Each number is 50 + 15 x the weight over its row's rms, rounded and kept within 0 to 99. Layers, rows and columns count from 0. The size before them is the row's rms in percent of the matrix's.

# layer 5 attention value, 128x160, rms 0.102, rows 0-40, columns 0-79
099:70 41 59 49 32 23 42 86 35 68 79 50 36 71 60 62 42 24 42 37 67 50 53 39 77 41 54 43 72 25 48 53 71 56 60 50 31 59 58 50 51 57 21 40 63 62 34 55 73 58 29 36 48 55 59 35 48 59 72 63 38 38 27 37 69 32 60 51 70 57 49 34 47 79 40 57 26 68 77 54
092:25 40 49 54 47 63 64 16 69 40 36 37 52 75 42 40 43 46 58 69 56 73 57 80 38 49 56 58 39 35 69 50 49 62 59 64 51 35 39 73 32 73 33 21 69 63 62 75 39 75 67 40 39 58 62 62 68 76 36 57 60 10 49 57 31 38 44 53 36 69 51 69 44 55 55 52 33 48 37 17
094:09 30 75 67 73 28 63 50 54 44 38 51 57 43 49 18 66 70 67 46 32 61 52 63 46 38 61 51 42 35 45 52 59 49 52 46 50 37 49 44 70 51 51 30 46 44 64 56 58 28 37 63 57 35 57 31 59 60 32 46 58 70 68 46 45 38 83 25 59 19 59 39 57 41 74 70 69 52 26 32
091:55 32 63 42 44 40 67 53 43 40 74 69 28 58 33 40 44 31 61 37 68 59 62 50 25 48 39 32 56 59 32 59 53 34 67 48 48 63 96 55 34 52 31 68 57 63 32 62 60 41 62 65 66 48 61 38 17 45 55 33 76 43 62 35 77 30 75 52 54 48 47 42 57 75 48 40 48 62 64 44
100:31 27 60 25 57 30 39 53 36 33 50 52 62 62 63 24 38 65 23 40 61 52 40 40 63 56 74 53 68 48 51 73 71 30 18 60 30 68 85 35 59 46 24 62 61 31 36 61 61 81 31 56 60 51 38 76 40 59 36 29 35 61 33 30 62 27 58 53 79 47 44 46 42 57 52 20 33 54 59 46
091:52 54 65 74 48 51 28 46 67 65 53 57 68 54 58 48 38 32 50 59 51 63 05 75 39 45 46 76 49 50 64 63 52 45 52 39 54 59 48 46 41 67 67 67 57 64 31 52 48 53 63 33 64 49 68 53 39 55 63 53 45 64 38 41 42 54 40 48 57 64 32 62 55 49 31 59 71 28 44 38
089:35 64 53 45 34 39 76 51 38 56 36 60 29 34 42 29 53 68 32 23 60 73 11 60 59 45 54 59 47 57 51 64 38 31 58 69 63 44 43 29 34 59 21 47 35 69 55 09 50 85 51 28 46 59 43 32 34 38 24 69 06 36 25 49 51 66 35 38 41 39 46 61 69 65 46 55 59 60 61 37
090:57 32 66 56 67 37 54 67 61 57 51 87 63 54 54 49 58 51 77 61 24 70 35 52 30 61 47 58 37 73 62 42 39 58 11 48 43 48 52 42 40 58 28 27 31 22 38 34 56 62 47 33 27 57 22 49 47 78 74 64 54 10 55 53 68 29 54 72 20 35 54 47 68 61 57 46 61 77 51 50
091:42 35 48 70 38 45 33 34 71 39 44 35 45 71 46 49 42 41 36 44 58 34 39 90 31 47 65 76 42 37 62 50 49 37 36 37 32 42 36 48 51 40 77 39 57 51 37 39 60 32 41 50 59 54 58 76 47 26 44 35 33 48 44 44 20 37 45 40 29 49 69 56 47 47 19 57 45 10 40 76
087:59 42 58 64 56 33 34 27 75 57 48 56 49 59 66 58 53 49 73 56 61 40 68 56 31 28 24 38 50 12 65 68 48 50 51 56 57 41 50 59 31 38 26 55 55 40 44 28 31 41 22 61 23 64 64 37 69 47 47 36 67 62 84 52 24 55 44 59 46 36 48 17 30 62 63 50 52 53 52 47
097:45 64 36 33 54 41 60 27 61 39 59 53 37 54 57 30 29 36 48 30 61 46 23 36 34 54 48 42 39 39 45 69 42 70 39 53 48 74 42 19 76 37 39 39 53 36 34 69 24 68 39 64 50 31 58 72 57 50 43 69 84 40 40 36 48 72 48 22 44 67 66 35 79 59 35 50 68 41 48 41
097:51 41 63 50 70 48 68 37 24 59 70 67 36 28 61 47 60 48 71 49 75 72 42 80 67 61 32 62 58 61 47 64 51 55 31 25 18 75 57 61 58 56 22 36 55 59 41 72 39 67 14 55 21 57 47 65 91 70 39 55 39 48 58 62 14 58 47 36 73 18 23 42 50 48 66 37 67 43 55 43
089:50 65 36 39 44 29 67 67 68 48 69 65 63 71 12 86 29 67 38 47 68 63 56 51 43 27 43 67 48 56 58 34 62 68 23 38 71 19 50 52 52 63 37 56 48 33 51 58 57 60 49 41 42 30 51 16 59 32 43 71 46 28 72 46 38 61 53 55 72 74 46 20 49 51 30 57 45 52 30 37
092:62 61 60 61 35 53 61 51 66 91 56 51 36 27 44 37 35 53 59 38 66 33 35 40 34 23 54 29 58 66 66 79 44 57 42 31 29 36 72 84 61 35 55 31 55 32 28 62 26 53 53 30 42 17 57 59 60 32 51 73 85 45 51 56 54 30 56 37 55 63 63 36 56 57 34 50 63 51 53 42
092:38 92 51 37 49 59 65 57 51 44 53 75 36 82 71 29 52 47 60 60 39 45 51 21 27 65 40 45 33 61 19 25 41 73 58 46 55 15 56 46 36 68 39 16 35 77 70 38 53 51 44 54 41 58 51 47 37 27 67 18 78 40 34 53 66 60 63 63 46 55 64 50 62 44 20 51 45 24 52 74
091:50 52 24 32 48 44 39 77 27 48 38 59 53 75 44 38 59 73 50 46 43 52 58 22 62 58 29 54 50 54 31 46 69 46 55 75 41 36 24 76 65 31 43 41 63 65 52 31 75 54 50 71 30 45 67 54 49 66 65 89 57 43 46 50 49 41 65 58 22 40 78 29 34 70 65 33 30 46 53 70
091:29 27 52 40 47 72 59 62 48 39 81 83 79 81 31 51 60 63 73 48 69 38 48 51 37 33 44 62 73 48 32 56 55 48 25 76 61 52 61 46 51 51 52 85 47 42 43 57 56 62 51 32 46 49 37 75 52 04 53 55 45 33 30 57 63 62 58 47 55 48 36 35 54 41 63 42 42 31 46 39
088:41 44 59 76 59 54 33 45 48 52 53 43 54 26 49 42 71 71 62 18 70 41 62 75 61 58 50 54 55 59 31 57 55 65 70 47 70 52 56 51 48 63 48 31 40 30 30 58 46 57 41 30 59 51 48 32 72 58 58 58 62 38 32 64 05 59 47 38 30 51 31 41 34 56 13 42 62 36 56 59
091:33 45 18 62 17 65 59 35 57 60 25 39 56 47 66 59 42 63 20 45 38 37 64 52 66 57 45 58 48 51 50 34 56 39 27 52 61 27 30 46 74 46 47 72 31 63 49 43 27 40 34 71 57 59 65 54 38 47 77 78 28 54 67 59 40 29 61 46 70 35 47 31 63 60 71 32 33 54 57 55
095:50 27 61 31 43 48 73 34 52 29 52 74 47 74 77 63 71 70 70 68 66 38 12 42 45 51 61 48 51 56 37 48 63 73 34 49 47 74 46 47 82 39 41 69 37 27 59 44 54 40 33 48 54 51 29 41 46 82 40 26 33 39 34 66 71 31 34 38 41 51 34 42 53 87 56 54 50 50 32 54
096:15 56 45 54 58 25 59 49 46 32 26 53 49 66 43 43 55 66 31 57 36 60 39 34 28 47 42 44 42 62 52 39 70 40 58 57 57 82 63 55 65 66 49 38 48 46 56 51 19 76 63 64 54 23 34 26 74 58 74 52 25 28 25 56 64 46 67 50 91 28 74 50 51 46 58 38 78 47 49 60
091:63 41 49 38 70 66 40 38 37 32 77 45 59 21 64 49 53 57 33 21 26 52 53 18 44 50 38 70 25 57 66 57 69 47 16 57 26 51 81 57 56 44 56 21 51 71 63 56 51 65 52 49 49 68 47 56 34 34 25 35 60 24 42 26 50 26 41 40 41 35 53 46 61 55 37 58 62 30 56 53
097:36 28 68 54 34 54 61 74 56 50 35 65 34 35 47 39 65 43 39 32 57 41 57 58 26 82 45 39 36 61 49 34 39 51 60 57 65 64 83 45 54 31 54 55 68 74 69 45 21 43 22 38 25 61 48 60 69 61 70 67 24 80 52 46 64 56 48 42 56 63 57 37 27 45 83 38 56 51 69 58
099:71 31 31 54 75 37 53 20 53 69 56 82 65 34 59 34 62 62 39 72 52 70 62 49 27 64 35 42 72 76 76 36 31 52 71 65 42 26 63 72 40 43 60 50 42 55 50 69 47 31 68 42 49 28 50 31 60 52 44 67 69 36 59 52 65 57 68 52 71 34 29 47 47 45 31 74 62 47 40 72
089:56 46 54 49 35 56 52 50 23 69 72 53 46 36 30 95 48 62 41 17 69 68 49 50 36 56 59 36 55 64 67 36 35 61 55 29 34 48 66 46 32 54 35 58 46 56 51 57 63 47 52 61 39 47 78 56 51 63 46 66 44 46 46 52 52 34 68 22 48 67 51 52 37 65 51 57 84 44 54 53
085:33 54 48 45 49 69 68 22 49 45 68 41 56 44 37 58 59 36 70 79 43 51 18 30 77 39 39 49 55 32 58 47 53 55 55 21 53 42 64 60 37 70 77 42 55 45 35 49 65 73 52 60 48 71 51 45 34 41 33 55 69 69 46 35 65 74 42 11 69 47 75 54 61 44 88 84 41 65 63 39
092:23 59 58 42 66 45 69 48 39 49 52 30 35 53 52 76 54 63 68 31 47 47 41 58 29 70 50 27 50 31 40 66 28 51 19 50 63 37 46 26 62 25 71 38 58 38 65 56 53 29 38 35 61 55 70 88 27 51 47 43 82 56 56 28 25 29 56 63 52 53 39 63 45 77 41 44 64 31 33 86
106:58 55 23 64 61 69 65 32 68 55 64 43 28 82 66 73 28 73 60 26 46 44 42 42 46 31 56 35 60 72 39 87 54 37 25 69 42 32 41 30 49 54 41 50 32 49 64 55 47 42 28 46 50 50 54 72 66 25 44 71 65 51 11 76 67 43 49 49 57 51 47 46 36 36 12 54 54 63 63 47
094:56 63 40 56 44 37 51 40 67 52 30 61 64 32 62 49 61 52 38 37 65 51 45 42 29 32 16 40 41 61 40 42 62 75 62 26 47 31 59 60 48 61 42 54 56 46 42 32 53 39 57 45 47 65 77 57 32 73 68 71 19 38 54 57 46 46 30 53 53 54 47 34 66 44 65 35 60 69 49 39
092:57 55 44 84 25 38 18 81 45 62 51 15 55 31 55 67 36 47 80 73 39 67 38 68 65 40 74 45 66 58 52 47 25 41 51 55 52 44 26 55 53 53 67 42 51 28 75 38 25 37 51 67 41 65 65 69 52 47 24 46 34 47 36 35 39 37 56 45 77 44 46 70 43 30 23 38 52 36 34 74
090:51 71 65 52 63 73 38 47 52 69 53 36 57 29 36 49 64 58 61 32 28 83 57 31 29 36 52 59 57 70 55 30 36 38 42 50 30 70 55 38 44 59 43 39 58 44 51 45 18 30 25 54 70 66 54 33 49 60 51 43 59 73 79 60 39 57 37 77 35 51 45 63 57 48 45 32 19 54 65 23
086:85 72 42 45 41 62 28 67 41 44 51 39 64 53 18 35 50 65 44 28 38 64 32 35 53 63 72 72 40 17 33 77 74 57 41 38 71 59 47 40 51 40 74 65 41 61 73 45 28 21 49 45 18 74 20 47 55 71 44 42 60 56 33 29 43 38 46 40 57 30 74 47 49 49 57 64 42 47 37 68
105:57 49 55 67 45 28 45 47 43 53 72 22 60 61 47 62 34 69 29 23 44 64 62 64 63 56 56 48 59 57 52 39 65 43 27 54 63 72 50 38 55 25 36 73 55 22 80 60 43 55 43 57 61 46 40 46 35 46 28 43 56 41 23 38 41 43 84 55 45 39 41 50 37 55 51 62 35 61 48 41
093:60 42 67 74 34 71 75 37 57 37 86 65 70 63 24 47 71 61 62 52 50 58 34 32 44 37 46 47 37 77 56 41 62 62 63 70 56 45 67 53 14 33 54 66 39 47 52 83 67 52 27 23 45 40 62 33 57 44 46 48 38 15 35 36 33 27 31 62 60 43 40 50 49 55 45 52 49 50 53 18
103:69 55 46 59 71 33 49 40 37 58 48 79 40 54 49 65 78 36 40 71 37 65 38 68 33 47 82 54 42 50 22 30 63 51 51 82 59 39 70 61 55 36 52 55 52 46 53 38 37 46 39 53 53 48 64 40 52 49 07 58 47 30 56 64 56 32 41 57 13 40 26 62 38 55 52 59 71 56 63 60
096:51 48 43 29 45 65 57 19 58 76 51 35 41 65 46 31 38 30 46 26 12 55 39 57 66 62 58 55 43 69 51 50 56 48 52 51 74 55 69 45 53 54 71 44 63 66 68 42 67 52 31 46 41 45 28 36 46 58 50 64 65 57 60 74 52 63 50 51 63 48 56 58 55 50 59 47 25 47 60 27
097:38 39 43 48 78 55 48 27 63 45 84 71 54 63 62 69 51 57 47 35 36 75 39 74 20 42 41 27 45 43 35 69 61 53 61 56 43 54 80 29 71 40 59 53 51 43 84 45 37 52 52 55 42 42 26 49 43 27 35 36 36 26 38 46 38 55 53 46 80 43 51 66 54 49 41 46 68 40 64 44
095:67 57 56 52 85 53 35 35 33 50 87 34 62 40 45 47 50 34 37 50 36 53 44 50 42 47 31 80 49 11 55 55 39 43 71 62 36 33 50 49 57 65 41 35 32 78 42 42 42 64 35 39 82 66 52 45 39 49 36 27 71 30 74 29 53 40 50 63 48 15 56 44 43 57 57 47 49 57 37 32
093:57 46 40 48 67 56 60 55 33 33 27 44 54 56 58 49 59 38 75 76 30 57 29 35 40 47 89 72 33 67 37 50 39 99 45 59 44 65 40 68 54 50 35 41 51 29 71 63 33 63 33 52 76 63 40 42 38 46 32 25 65 33 46 31 64 64 50 36 31 61 12 47 59 79 42 57 51 06 56 63
088:55 43 65 55 67 43 55 61 54 42 39 60 53 59 41 36 42 40 50 35 51 53 57 59 53 66 57 62 58 55 46 41 56 12 48 30 36 43 47 51 60 50 45 50 23 33 52 44 58 45 17 40 43 50 65 56 31 72 54 61 58 79 68 30 47 62 43 49 71 32 58 55 30 67 81 20 39 29 39 49
098:61 53 23 75 60 39 74 37 51 65 67 54 72 63 46 53 62 55 33 80 75 63 41 59 30 51 71 53 66 62 46 57 38 44 56 57 54 66 69 51 51 50 68 54 41 61 66 53 48 33 60 44 43 65 25 61 66 89 64 30 20 31 73 49 50 47 37 30 55 58 41 67 49 49 39 72 65 58 51 49